{
  "n_layer": 12,
  "d_model": 192,
  "n_head": 6,
  "n_kv_head": 6,
  "head_dim": 32,
  "d_mlp": 512,
  "vocab_size": 2048,
  "activation": "geglu",
  "norm": "rmsnorm",
  "norm_place": "pre",
  "norm_eps": 1e-06,
  "positions": "rope",
  "rope_base": 13100.0,
  "rope_fraction": 0.75,
  "qk_norm": true,
  "attn_scale": 0.179,
  "bias": "all",
  "tie_embeddings": false,
  "parallel_block": false,
  "extras": ["some layers without attention", "local attention windows", "paired heads", "gated attention", "attention sinks", "capped logits"],
  "init": "uniform",
  "init_std_qkv": 0.034,
  "init_std_o": 0.0,
  "init_std_up": 0.034,
  "init_std_down": 0.0,
  "optimizer": "muon_variant",
  "lr": 0.0113,
  "beta1": 0.95,
  "weight_decay": 0.012,
  "lr_head": 0.00941,
  "grad_clip": 0.5,
  "warmup_steps": 0,
  "schedule": "wsd",
  "decay_fraction": 0.834,
  "decay_shape": "linear",
  "final_lr_fraction": 0.0,
  "batch_tokens": 32768,
  "seq_len": 256,
  "doc_mask": true,
  "train_tokens": 241700000,
  "steps": 7377,
  "dataset": "wikipedia_en"
}
Each number is 128 + 32 x the weight over its row's rms, rounded and kept within 0 to 255. Layers, rows and columns count from 0. Numbers have three digits each. The size before them is the row's rms in percent of the matrix's.

# layer 3 attention query, 192x192, rms 0.177, rows 100-191, columns 64-127
101:129121047183118122092166118097146125141175101142194135104106109068115162117072138193108175134149093140140142140022078111103139155114129114123108118151095109113158164135099169125133112133093157
119:157131072109133135129182090154121103136160120087169138147115126095111156144137144163149114074165137121133142165125160109145123120116133099152170144182175142107150094140157113102098143126130107
116:144163187092175114148127129156127149104074148149087154118104120171126063140110112040190117131139145065120129111216183138183165112176143144100102080138114150196064087091143137157129093151102102
094:119089109158095168115119175109115154130144125147133137177113079148100159121144122139100141182125148102061104122102123153110160110126125100103094110097138128114140105133142127132156122077097149
094:080114128118097138090153123093068161143140124139093126136108166136154109122091128130146122146093091082097088073138172126064105096149119141144123132123120143103081151118070158184148128131138123
095:152141101136153125118091131126135094137155166117172144117124109142122117136162147128179135137156147095065123159139148085066161184113133132099130070111141112146171157137121178186087144146078165
075:119112170080066168133150142158093203131075160100104154189155128115118104082141121152092164129101088195119069086143114101135125170115130119219151125056110171128123194121129163114111091115160108
109:173162202151130070162108115119109171109126080138151149135143133175160066115040105115117162066061100142162154146183140141167148103144166132194144137144114136158142138156079084151102150187089119
108:125097107108114166113127122079166150129123089168093117115108143146123114150042098111133169109144143139106176103106130153085200087180091145142091146081078157118179152110095191172106198138095100
104:067114100098114049134178130165143104173131075154129082159133156148121086106110091214087141076114168112122153163119092118099102099132118108144182117051163148114160114157136147134095174178148102
091:143085075141118115146108132151218122119192150091151148123149140126140119115145067140167117111157120155179154124142162151162173124111131098143128119128115118163118131116104074107045093112112102
102:187125157095108119125181121172096150139147103152119110129092146158110146200089137127090141200108112075111032102140088125171100151126132094150107151140136151034100089094148149117100103130144173
096:076135082139071169111149134090111108081087142128120191171135157155188130159115090187136111166079087104118089090098070176098078122096059113123133156107159123178119148119139143117154148121122156
094:086139106111123067121180104144117176135085122105116110166157132108130142180194136134140174079143160147084159129119122126139114124166122125158124082122130124095069085146142084120097094092136110
101:098135182149151069130156141152128137153135145160109163092167080122142161089158126104147146177159144192064159125108113153128115137083143101153154095122168105091115149138116151082112153164148105
091:172044100099131101134097155107140065114095120109130105106136076116144112109101116107119164181084099107071135124089113159095114105155164066147102128098134088186167132072110193165053144156147133
096:107121083146116195148076110116152111109154127091120163114107119117147097127106098127105082130110132113167130123120183041061107139169127152164117149168140061147104122184126109099120152106151118
103:157149156155078138143159145126118153164053104092136161090148138137126100064122131150125140183135137191163117134123145187118175171161097107137166092093100196166160121169114145204117128173158121
100:127177114138129157118072120137142083085108125142115147141106157126135118189159059104143066169145148129201119136131103100154137165123111135134123172112145146057095174118093199119163094077140142
099:050152108169071071071165123136125186103157108091161151094174096121142140118097188134143107105119125105143144141087153144166080200092092117120083104142132151098117116132063148108144146118160099
098:157081169151123078110158122143162112096164104144162099154134156152125122161141109176149189151128214103171166169125146120153131177081146126091117120137148127140142189156106153094112166183191142
088:165144140158173153088134137125121111142153167169106145120124130134125108139131123160131119115156155182140105154155062154165151108146131147139150099083148113117163090189129119182117128196097131
101:130138145109088118165137148103160124113143144129156168115068151111115133145071129125163118141118064163108102136079117152175181110127106105094112133081124165068134141123129131102151147149172146
098:145165122121138095117068135108150101090129090119150108139107140113113083067129118093185094076108121161123045104103104085081114135160116114133108136151107131148204155114128164129181111141123100
101:129083178168149166101158104181177153164119100092163146124171129099097058113099128139108140109119172089094126109110133113085169175122138143200101084177075127133146120126132130098138154149151086
096:140126193094120177086081176147078090081115108138147144134170152102117119177144103109115128166125078052181130142162203088144153184119175090080126104093091092079140085115148165140160170097148151
098:138140122145138147147108119144057104151068106136142145179134173158145129134131159116149120093134157105120143156119134097156120148143055150154083117078138167062124187091140136146122082144136163
102:116148093209159137133216169121120150110141164133129121129111153122153095106108143162099138183137116196125126131113126160089127091111158110115108157077122111100141143099130149138124174162137108
094:127153168109184113145100115091123116196119131101123107081113135129135119110166115109185161178110118177177135087108105135131093126176073175177168146148096129165124109127173100145108130085129122
105:118128099095115128069114102114080078063180105099155084102124119143136162092124127172078175189116093119179165150136121091075163148093121138096139107140164167121181119077127144111159137078135115
103:164125141142177092154073176126150147168062100113123109111149171079120111090061117049134130147209167114114095111143146119186126141199136114152154121128077107127112117117183133132106109125060161
090:090100142082092112099078107075048095173161092089122165142104096129183121131128123093105135142135141176100152065111095139056146131123134119142145100092198096197151131133170174153114151167183162
103:134168156155153100110145147143133098075138139132076115084066168161127103136083135089127119087129134104231124111162188128164108122169137140086168194174075092130083141145097072168115118081109127
090:156173126094125145119129178135126133122083125102133126159146141139154064166109068114092054129147119086079075139117137144172115174157110078094109152098088133145121152085098140171144142142129107
087:153143092138118122163138142155141136109179087169143112070106155162120109146098152118071181131196128083175092100230157147195117132195153165109124129174075095078130170153104100155132112104087111
103:158106099119107128105100129066156150137116120100136156135155086128105148133182097134106124137118164146030162133110161155122169165132152140152098049131151139167160142124142181143065123170108105
105:107107086087131100141158097150100113094137132113116170151167094107138148166085107126098109097113119147158122140095096123130152156091131097114122123123155120146133174163207168135135087184167144
105:115144085148126181173165101090129136111108151169155165113100162190150095153084149126098166090147111110189134124170137165167067114149108134141107080184120115098107102179110086147129106103082111
111:091133110093153119095124103177151146119129153150091115164080086176154119141073118178115175105134099081132111150097146131126128137090089105151189105151122109124094128134118140162116102125200133
094:135088106134143132179143127135159153170189180159142122104150157128103118107086126140121084149154100195128122180163103146157113167187127158069164140163188125102140118083116195103153140106131117
093:171061103105107098171188091107095102126197180105179131093118098102131118120137108102117118149076110173126139145169177113203098159129127147119131083110169074143164143142088173127158130143127131
118:134153106152092179089115106116120200103114110101156101099092179114114114101082124141168112106134096122208083138130110119087115082132091100104108174190128121088148133122125105035099160130105131
112:149150093119069185112138124114178104091142114169193173123113155139098146144105136172129125085135147084183081108138116132101141145108128177127115149197050125123102140111135038108102114108146101
106:093127095161144169145092134140131126075133161085141123124141174110112168123168132122179054139153084171160063144097168161119069100116126131134114175134122087156143141073121110163118178078187088
113:154092170089156114143103137159119161163097206177040192090118108056113148110055154099147172150171195119138121100153148116141074144168105156143129125146124102129164112140112102127163104061110130
118:152083105117111091113136119154097158126151130087102090078255163113139156096166118156098103129149120160130169168156139139068094130073114152112106131162104099182073148193106187143084132161143134
101:114154161122130136117156150100192097121099144191128088110112155131171082167148108155121156143172143137095150113119136160113133098085115106113142099166094171064108155138172131098108157117124103
094:125125113109125155203133124146102152139087066116112126122096110164163108188128119156095105152068139086164178086082127133106119113142164133144172119145144186109137147110145179071127089095117056
106:109145105173101163132127086151158104142124117154168052076117120108139150147111148100150154153127122149063148130132102080127128116157119141151089136112203152144085106132114141132112118138071126
107:121126151152128165145080147123168076125092138106180149021098132120126116200152186110108143123195141172146154100172159130165182149140150177096143106163108094092138074112106066115125137092122117
119:143117111129142064118025134135121112125126113118105119083094183125093121071169140111126083170136162134121129120169161150174110097109151116169160099149110141172164117141123142112121133159089153
108:112129106130086135174160143081141104158119145119110121135107112119068105144083128109148112169144120122197173165123143174178117138108183089127052115140126132137083138083107119217086108086137102
109:111150131101123151068117097142170087109154224143152054137102088093102130136101098122123131110133154116130137128127092091107133157138117184131147158112166156150177158112118154175127119123153141
104:151107139146085174153145144118110070143136110168130099129159134147097132154102144111137131190185121122127140161109117133180177144141109173180139092113118090167136104130121103165088125138121103
097:101169174146165213196191089067132112200120106142127179152119118138109130138158105180158155194130075086145115111089148126140145094156138117098093149107091134115187172096097064126136152145091049
106:082097076119150139159099141111215096114179134094179164150106146130146138130170159137108162170069090092088088075130123153087093103162085185131144169108109092086090096135090139133125143111122105
105:104148141130143126156136130131132121153116130114152228135169140163102128152147145113115085170148086119113112148130152098103083168153138146122172107153133127102124159137134113157127125178104152
110:153119136138163118130127105131126154112098159132123124121077157113102181086142140147107152131121108085117144111126136156128110161117102178121151116108158145087099093128119156148090183095108168
106:182123147095160104124093133129180086134146197119127197110068109114137129127162095176107172188074140155141150165106111115161129159142123071142204061115110111021123132159134139107089130155175111
107:106126154114119157052133150135082097075103095180184075152152110100109161126149130169186156152126166162111164155109064087101172108133156098104159168211101099108042159119185149104156111124161196
106:081141152117156153121146133098191153131174137135148114161169118124157080084124112110097099089141131168119095130136159172091096105113072168079138201157066139142135150119089174085145148097139129
094:106198175130105132149201089139188095130163130135115063176085139110098113101174151169156121084090138139103124095093077147102071151073092182124104121223157132125133126092130165079145160095127155
098:164110128146103099156185125163117052117120107103090150078108126117107109172139127208156166157186129111147174120120073132132090153048147137113096043168171149121149161118144122104130124137199137
082:101105171098091163112056157149088163104114180091154157176165183120069125140108143089096114101068114131146163098125189094138145081179161113179104124101143109175158153123103149133084159109105137
087:154068123152081128168115126167079070098175151131105209064094150127130166130076117196163137158130097108198150137146103097153107121104148101144126092140171116120177163194144104109142116130188107
075:141100068159198146091113128124153179170143083136140165098162119144179164064067103111145094144167145120170161139174163116121153103171090120086163163113094102134097156127119181143164158142096110
097:131173102064164105068105190097162156139107132174142114196126076122076124143184110087109152195138114118018093172120141153083151133114113120150130131165083140147072095110167130115123123169096185
076:139134149141137122154166069058129131127149101147129125136172109123176081071166137154095173131128089142156087113168118191105097106145106124103098148171101173119115153144134134136142119128152113
082:099169201091140104139132113136104121103135143124175057160147142133145105152157140085097106106094157135066081114118111137132140172159159146126156157057093129148118062055142101146093090094114105
082:109167137130085140163153122143102114055160132094123112093108150126181154144078126165159181098108061154207155122140113136187079116121153177086141151082147184125215135153155137074156104112169115
097:150078139088133147140111128217131180118166111098104113163136193149122148116091120109129073071107106090146146083191184095133115081164162134076113170109137137118131123144133105075119128120105153
084:100114117113129142059110113135106125209164177134171140166145071145100119115133100096118134179133162146060092104134136182091114164120164134139155073166099140165100104106098173199109161092104119
103:106143138107052082131130091118103146109174197117145127111139130113148173103048117082175164121165159104192128102137166124103165139059146159137137152100151108110184120118170125204119135101110079
103:152138183171167075117146143159120126106122127095160088144221096130083128163098142055098120147128168143167097151101176162200092106077136137137115107161089110152092136143101121073083144178111188
104:125132122110116160120126131129105101141189137136173093116055142133147168178066134102163141030104079132162082127164107099167145139133134128128189123086143141127102140116092145171181113152079137
087:138178184113097129125123156153165111157135085054155116185140090119110144158142152132151151157088141099115113167090104115132119125171081134131067135143121107104180111103120128218120108144125150
090:128120178139094093171172158153104127134156127168112130149104131141178064148163181082145135090104087129098148073142134110158123160142128179220094167109142154187170131097105147144115146131122058
098:178105208138106114204162070195138085108099129079132168088107161140088067162144141147163139121146069127080183099152118146170103182130109171220039083135115100095183119077170105129108112116102132
098:151048171167110059182125131091058143086100164143088070117136096123115145066147190149081143111063097101091118210170120097175111125150095104154150093086119137132134100141085088146145152082134114
087:099157163124182089151076155158158109084093107131091101139095080147090182156135125117226058141147126112110117178181092139145108128134121137097128165119077063157148122088139121109162140155140147
084:146116162147156075196139157129078141127105087154080085127185103078139127138168085134126128120103145109079127149085141175167144076121094091132114153168136133103056104148122114107090117186195137
095:096117086153105100149148110107144203090121116165146120097136138115197138115179077169104125101152114146114117208154111174061126188173127134115124091137098087115127165200104102087141087086140106
100:066164109115104136127134171090101160113114080132199144089137059101092121083149106121079091160136129133115167143086149132148130121122143133141170117132058174119114104170138217094181153216141120
105:127133128193143097143121143157101103139195160131108135132090115123131117165101122055143075081106141086106174177071154079174097176114126056157138112124180105163103109130161110108152143150191131
102:195072125137097079130152145096082161105145108106127092089150152104052142153136160162147115085095115182144109175142163146079144124151138066161186132150088081099173097119121117114122199115063210
090:075076134124178116139173123125149104122100089129131113080119225108171127139086140108130104132191082132148129106143142158092128122098081077116165133156114125122121151136120138082089215153127148
087:202144149085081084160154141094095132082133158125067150119168126133111150131091070105109108121109148145159132106070124117172163172156141150100155166032115127123137109147121118153161094086146053
095:098161174155135131119062149146178114146255137134194125122136138143134110131114091110184152118139080102128102095158086133130093127174124110106151156167122157171101113075142153143125126150134152
095:128152110127106112085152179082134136151137161124146170103145115185177142094145088128181159135099103182147127169142164142126128139106132119118104194154133085094086149176123085126142206122149182
097:132095121176108123039122120153181118100204127152131131100117089177113165138144110130113086148129209152139163115159099137153195133122169105075118125120183078183116130161098105177127128105158063
089:160132096157136114145084107128149129108132101137152136098071101074141160115101116105193157100154110124163142134098136112114142130105102045154083133164097159127145099173149145124081077180149139
097:132117122172076158143108094135146148074134135120122136108141107137083095099090164171160157095115105163173103069182160120088165124075109147125124121139079084140187164122145227126098121096119057